Weights of a small transformer language model: 101M parameters, RMSNorm before each block.
Each number is 50 + 15 x the weight over its row's rms, rounded and kept within 0 to 99. Layers, rows and columns count from 0. The size before them is the row's rms in percent of the matrix's.

# layer 3 MLP up, 3072x768, rms 0.114, rows 1309-1325, columns 384-447
102:35 46 79 57 65 55 32 54 76 59 49 60 67 59 52 61 37 38 51 58 46 40 38 43 59 56 53 48 50 53 40 81 55 31 80 60 78 62 86 36 49 54 35 53 55 38 30 46 52 25 67 45 26 47 50 25 36 81 46 43 18 55 46 61
101:72 69 44 39 35 53 63 29 73 50 69 35 74 23 67 56 40 49 44 39 62 67 01 21 56 51 27 52 80 67 45 29 45 50 48 48 38 38 42 44 38 37 59 39 47 61 34 74 51 43 56 55 40 67 52 47 56 39 57 69 44 58 71 53
107:40 66 56 45 18 47 49 57 39 42 39 70 30 47 61 49 65 36 40 38 49 18 53 46 66 29 39 33 54 70 55 55 55 51 35 37 57 60 48 74 55 44 38 40 32 36 76 50 65 16 45 52 50 61 40 66 43 25 47 57 45 70 23 49
104:80 47 67 22 59 39 64 47 48 57 65 58 24 58 12 64 73 44 58 42 38 45 56 44 49 37 50 57 53 57 61 45 52 60 46 48 47 46 54 26 45 41 53 28 51 35 65 61 39 55 70 57 45 40 61 41 44 77 41 62 40 68 32 67
103:56 43 43 43 52 16 51 56 43 37 59 56 43 32 36 19 36 26 28 63 56 31 46 43 76 23 64 64 32 85 69 55 68 65 47 49 24 57 36 75 19 55 57 39 45 35 39 66 62 42 64 36 60 44 44 55 68 50 47 24 42 50 58 66
100:57 51 73 17 29 48 76 73 62 51 52 31 51 78 21 24 55 60 31 51 66 53 43 64 45 40 37 27 34 76 50 19 65 45 51 52 69 46 34 82 34 90 48 70 64 60 45 46 14 68 54 42 60 46 46 47 49 46 50 47 68 62 46 53
085:46 56 17 62 43 42 31 60 35 50 65 43 59 38 77 47 47 43 58 31 58 43 44 68 75 39 60 41 78 29 48 31 39 64 49 67 64 51 34 54 79 23 57 32 60 48 48 43 56 39 21 39 49 66 41 22 69 87 96 56 68 24 76 51
110:72 68 43 70 52 71 33 66 55 74 38 16 22 29 77 42 33 59 36 44 36 29 74 46 37 69 45 44 41 68 40 48 33 69 69 34 34 37 50 35 38 50 47 50 48 67 44 61 23 35 45 59 55 48 42 46 62 61 70 35 64 39 48 62
105:70 67 80 49 80 41 40 57 46 38 40 71 52 62 60 19 51 44 75 62 61 34 51 53 56 30 76 27 57 77 21 46 53 32 61 47 70 47 42 28 37 00 59 64 48 41 62 70 47 49 82 54 36 73 49 55 61 53 57 37 23 35 37 71
088:61 32 56 61 55 54 60 44 50 54 47 57 53 68 34 48 41 68 56 36 41 38 42 19 70 39 33 76 54 57 67 45 63 27 28 36 68 39 43 31 52 47 50 73 46 28 54 66 50 61 47 45 51 41 78 26 33 69 57 42 42 82 64 55
106:43 65 61 51 60 46 48 37 75 50 45 39 54 55 40 53 35 62 25 16 52 42 69 48 38 37 38 41 44 80 56 31 38 46 53 26 49 43 36 59 42 53 63 46 36 39 54 66 67 66 39 53 35 71 77 34 36 08 37 37 47 42 49 64
064:46 46 80 77 46 57 65 70 34 51 45 50 39 40 53 45 58 82 55 27 43 35 52 38 53 91 61 70 41 55 26 55 44 62 52 50 73 35 67 44 27 50 30 48 20 47 81 56 55 26 46 35 61 50 44 74 61 38 30 39 44 41 53 45
099:67 27 61 33 33 73 36 69 52 62 54 66 14 70 55 62 47 29 49 55 61 44 37 49 46 41 55 82 68 39 40 50 37 51 75 53 59 42 33 86 57 30 73 55 43 38 70 53 58 48 37 30 69 65 53 62 39 54 70 66 76 72 53 28
108:62 45 09 44 63 49 63 52 60 26 91 57 61 49 49 57 70 70 73 70 34 45 42 70 65 74 60 57 36 53 26 46 46 58 25 48 33 56 43 30 37 55 13 59 68 61 61 49 46 28 72 64 68 44 57 86 59 41 52 80 62 61 58 70
074:62 15 35 38 66 50 61 74 39 59 79 32 57 68 31 37 29 71 39 62 30 38 23 50 52 46 72 91 19 48 30 55 55 52 42 92 66 52 15 33 55 17 62 48 40 29 52 67 54 61 27 45 52 59 62 44 27 38 76 21 75 39 40 22
101:69 17 46 34 55 29 84 39 43 21 73 61 40 44 58 58 41 44 49 52 53 41 58 53 49 64 79 64 46 28 56 42 24 37 48 62 49 60 54 67 35 50 51 40 74 39 56 43 46 66 55 78 61 50 53 96 62 59 38 59 64 44 72 56
101:38 37 53 74 58 52 44 59 44 56 59 37 18 56 54 38 77 62 66 53 57 56 56 51 38 67 37 36 73 61 48 61 60 46 38 44 59 35 44 40 31 25 32 57 60 55 34 38 73 42 54 69 47 42 24 58 61 56 86 70 59 29 56 11
# layer 3 MLP down (transposed), 3072x768, rms 0.108, rows 1309-1325, columns 384-447
101:32 40 33 40 29 51 71 44 51 58 43 38 63 74 63 51 18 42 61 36 32 58 35 46 50 27 17 80 12 49 54 25 47 82 44 34 64 37 68 45 55 27 34 34 38 20 20 28 63 44 51 68 39 37 38 22 52 69 57 33 49 49 72 49
099:62 46 52 52 64 59 53 38 67 71 53 35 65 49 16 27 41 62 68 22 41 62 44 46 53 71 39 48 77 47 58 41 32 57 57 52 45 30 54 71 36 30 46 65 46 58 58 66 36 45 41 45 40 82 69 35 50 36 52 39 57 67 30 60
103:52 34 17 36 52 33 46 71 58 32 64 32 31 51 20 49 45 67 44 27 27 47 62 42 44 54 32 13 47 45 64 56 50 47 36 53 29 48 40 54 56 33 40 71 43 41 60 55 62 26 61 39 49 46 33 25 46 38 52 82 54 63 32 41
104:60 67 52 49 55 26 65 45 38 25 48 52 42 59 49 39 57 43 65 66 49 51 69 33 55 75 45 58 69 37 49 65 44 62 36 50 42 57 44 51 45 27 78 34 43 30 49 45 52 62 57 69 50 66 36 57 32 43 40 33 57 66 44 67
108:37 32 65 66 61 52 51 50 47 52 42 50 87 27 65 41 45 48 42 54 43 41 68 54 47 60 46 17 49 61 40 55 36 64 56 38 52 70 24 23 37 22 53 26 51 42 39 50 48 60 32 65 43 58 46 73 58 41 57 24 45 62 50 69
104:41 79 65 12 70 32 64 68 63 27 56 38 34 61 38 63 60 62 55 62 50 58 55 40 61 50 36 52 34 21 56 23 83 48 30 51 54 58 32 54 38 59 58 32 32 38 47 55 27 49 26 39 43 34 37 65 39 36 32 30 43 35 52 56
084:48 44 43 51 57 49 81 59 32 36 34 59 32 21 52 38 60 32 54 67 60 33 38 46 64 40 32 32 37 41 28 39 37 31 48 20 49 45 61 55 28 83 16 34 58 49 51 27 63 59 67 83 47 54 64 40 58 57 38 47 48 57 34 39
103:53 52 36 44 48 58 50 61 85 60 56 42 52 39 43 29 19 45 64 49 51 34 74 57 38 43 49 14 66 50 51 41 48 42 57 77 43 47 29 40 59 36 62 59 36 24 31 72 47 31 75 46 42 61 62 52 45 45 68 54 54 54 41 71
102:96 39 37 37 85 37 59 62 30 53 71 71 50 75 57 54 58 46 41 51 59 34 39 45 80 46 54 51 42 47 33 33 51 26 32 44 38 59 62 31 58 28 45 55 50 44 56 62 60 61 60 27 21 54 78 77 53 55 52 46 31 46 51 94
094:64 40 58 75 54 61 63 39 37 49 37 65 17 66 54 51 35 57 64 27 42 33 53 26 37 49 42 52 74 64 40 57 62 37 40 68 44 68 53 48 58 68 32 57 51 62 49 59 43 64 18 60 54 48 35 56 47 51 51 58 54 58 35 37
103:43 53 26 48 51 31 54 51 59 67 42 46 25 69 40 29 46 30 41 66 48 70 71 61 54 46 29 66 07 32 84 39 51 44 50 33 32 45 47 53 60 35 63 39 22 22 45 71 47 52 50 70 53 28 57 53 13 53 34 26 38 41 39 52
067:64 48 40 78 86 25 57 62 78 40 35 50 59 39 14 47 45 43 42 37 54 22 71 58 75 52 80 69 53 59 27 74 45 57 48 82 51 66 39 33 55 44 34 77 34 40 54 40 51 70 62 20 46 49 47 65 60 41 21 34 30 35 26 54
102:65 46 38 65 53 78 48 50 64 56 81 37 61 87 86 27 33 41 48 54 52 71 29 77 25 43 43 64 39 34 65 41 58 43 74 55 61 45 54 33 49 31 82 82 66 58 64 48 32 63 49 29 90 63 37 49 56 40 65 35 24 50 82 49
108:33 55 27 38 63 47 55 47 28 43 35 50 61 62 31 24 46 75 40 54 44 43 76 40 50 87 64 33 69 49 68 46 64 49 44 32 58 28 50 43 66 58 32 28 40 83 37 62 51 37 81 53 31 61 39 59 52 10 54 59 76 38 52 44
083:48 38 74 57 27 17 48 53 33 45 29 37 56 58 48 39 82 68 42 41 59 29 35 35 59 50 41 56 56 50 28 60 38 41 44 28 60 31 58 48 52 53 25 58 28 44 49 47 36 40 46 56 55 30 46 33 33 46 30 62 40 97 33 37
103:59 68 37 49 51 65 59 63 48 48 55 67 38 40 55 58 61 45 56 26 67 42 56 49 60 48 67 72 73 63 79 30 45 38 65 76 33 46 59 47 55 48 43 44 37 55 26 38 59 52 40 68 65 50 63 82 73 46 54 49 75 70 43 59
095:70 44 54 32 36 79 63 47 44 47 43 43 76 79 64 32 46 31 37 96 73 60 58 17 55 47 35 78 39 41 50 21 70 68 63 31 42 43 47 56 37 35 89 35 34 47 75 55 40 61 52 50 90 36 38 42 42 33 50 58 38 63 61 62
# layer 3 MLP gate, 3072x768, rms 0.117, rows 1310-1326, columns 384-447
100:51 62 45 78 47 41 54 38 82 64 33 19 52 62 41 55 46 73 43 62 42 32 43 28 15 60 45 73 28 39 49 19 69 32 31 48 61 84 64 58 43 59 50 40 28 48 51 75 47 61 49 29 40 40 49 51 40 43 45 47 62 53 39 51
108:44 60 59 54 58 37 44 68 45 19 44 38 46 68 62 36 40 62 14 40 34 34 37 30 41 19 42 53 29 60 46 55 61 65 34 43 62 62 58 64 54 57 32 41 52 69 59 35 62 36 14 61 32 42 47 48 44 35 38 54 50 45 45 22
106:37 46 15 19 76 43 50 27 55 30 71 40 67 61 55 66 43 63 52 39 55 30 59 36 53 44 62 51 61 33 27 55 60 67 83 37 29 59 32 57 33 52 73 20 39 45 69 27 35 42 34 52 49 56 66 61 48 18 46 45 73 65 47 60
110:51 45 47 51 67 53 62 72 54 42 74 76 62 46 51 77 46 48 68 62 67 55 69 20 73 46 48 58 36 65 86 80 47 61 51 96 48 59 69 57 43 44 55 52 50 39 52 51 49 27 80 36 80 71 55 32 49 71 70 31 50 46 55 67
104:56 40 63 62 25 72 55 48 56 60 20 67 73 49 49 59 37 29 58 50 40 50 23 52 77 51 41 39 33 71 53 31 20 38 45 61 39 49 75 77 42 79 30 72 26 35 36 53 41 65 40 50 52 90 34 52 56 68 61 45 67 58 43 40
077:62 36 41 70 50 42 31 52 46 52 49 40 58 32 58 63 40 54 29 50 60 59 49 75 38 52 51 47 28 36 08 38 17 60 42 29 58 67 58 57 21 46 25 38 66 53 35 44 53 34 53 80 50 55 41 58 57 01 69 56 44 31 36 65
112:37 86 42 42 42 73 20 37 26 13 72 11 55 43 64 59 60 45 61 71 90 37 24 58 51 41 44 66 24 34 40 42 74 89 65 51 77 68 23 47 49 33 37 52 40 45 55 41 58 64 53 39 54 52 51 44 91 37 89 44 43 36 33 57
101:18 27 47 41 45 43 52 54 17 29 44 33 50 34 44 61 74 39 73 67 45 48 65 61 53 50 53 43 32 96 44 70 55 78 52 38 75 51 56 56 65 48 37 38 26 57 49 57 24 41 61 56 26 42 47 00 29 69 19 48 46 46 51 51
090:34 61 53 20 61 60 45 41 40 46 39 22 79 42 40 52 54 30 51 48 66 43 47 54 47 79 61 42 59 64 42 68 17 32 50 52 52 39 33 59 30 46 50 55 64 57 44 49 57 66 31 43 62 34 62 61 69 25 49 38 35 43 62 33
107:48 43 35 50 49 82 53 31 60 73 45 45 68 39 41 30 54 66 65 34 46 47 50 15 48 76 31 46 51 08 46 65 33 83 38 37 59 41 44 50 41 59 35 26 29 31 69 51 35 41 44 54 60 46 63 56 53 49 31 46 59 53 55 34
062:24 53 64 33 49 61 37 38 43 46 60 61 50 41 66 18 40 71 46 35 70 38 28 35 53 47 68 50 46 50 64 48 34 48 39 51 50 48 44 53 35 46 20 46 28 79 94 37 52 41 55 24 68 41 57 64 37 58 48 32 71 29 15 24
096:54 40 31 48 29 71 33 65 48 59 55 38 45 43 90 39 47 15 41 35 69 48 66 24 24 42 38 55 79 48 47 42 18 60 52 64 55 58 43 46 40 45 53 55 64 55 80 57 40 44 57 37 48 24 57 65 57 69 41 49 76 55 28 56
108:61 34 28 63 71 38 62 55 31 52 42 50 77 53 34 62 81 59 61 52 21 49 41 35 61 55 47 86 67 78 57 25 72 53 28 39 41 60 51 42 63 76 40 34 45 68 26 59 43 27 61 32 69 58 50 84 60 49 49 47 49 69 53 45
075:25 79 69 50 40 32 45 58 83 47 26 68 50 26 62 53 47 45 59 39 63 39 57 52 37 65 35 13 56 49 50 46 53 68 65 43 33 27 81 77 67 87 36 41 53 44 63 38 22 39 78 77 77 56 43 60 49 65 27 63 36 65 64 52
103:50 34 25 39 78 70 34 51 40 49 57 19 32 37 60 62 36 43 59 61 39 50 78 48 62 38 37 37 51 37 51 22 34 34 56 48 48 61 57 42 59 64 40 55 54 33 33 18 47 38 21 29 31 48 47 37 52 30 39 53 47 67 54 51
095:48 53 72 66 56 53 73 75 52 55 66 36 33 46 44 51 63 60 80 33 64 56 54 51 63 50 58 38 38 77 63 57 50 73 55 47 52 47 76 67 87 58 46 45 33 35 45 39 61 59 39 33 62 51 46 83 68 51 50 71 44 43 55 38
102:30 44 52 52 73 35 76 62 40 46 73 64 55 46 17 52 37 59 46 79 54 50 72 38 38 30 67 45 70 53 54 60 35 45 34 30 42 52 33 61 40 42 45 60 38 60 48 44 46 32 67 76 56 27 43 41 68 43 47 59 34 48 20 57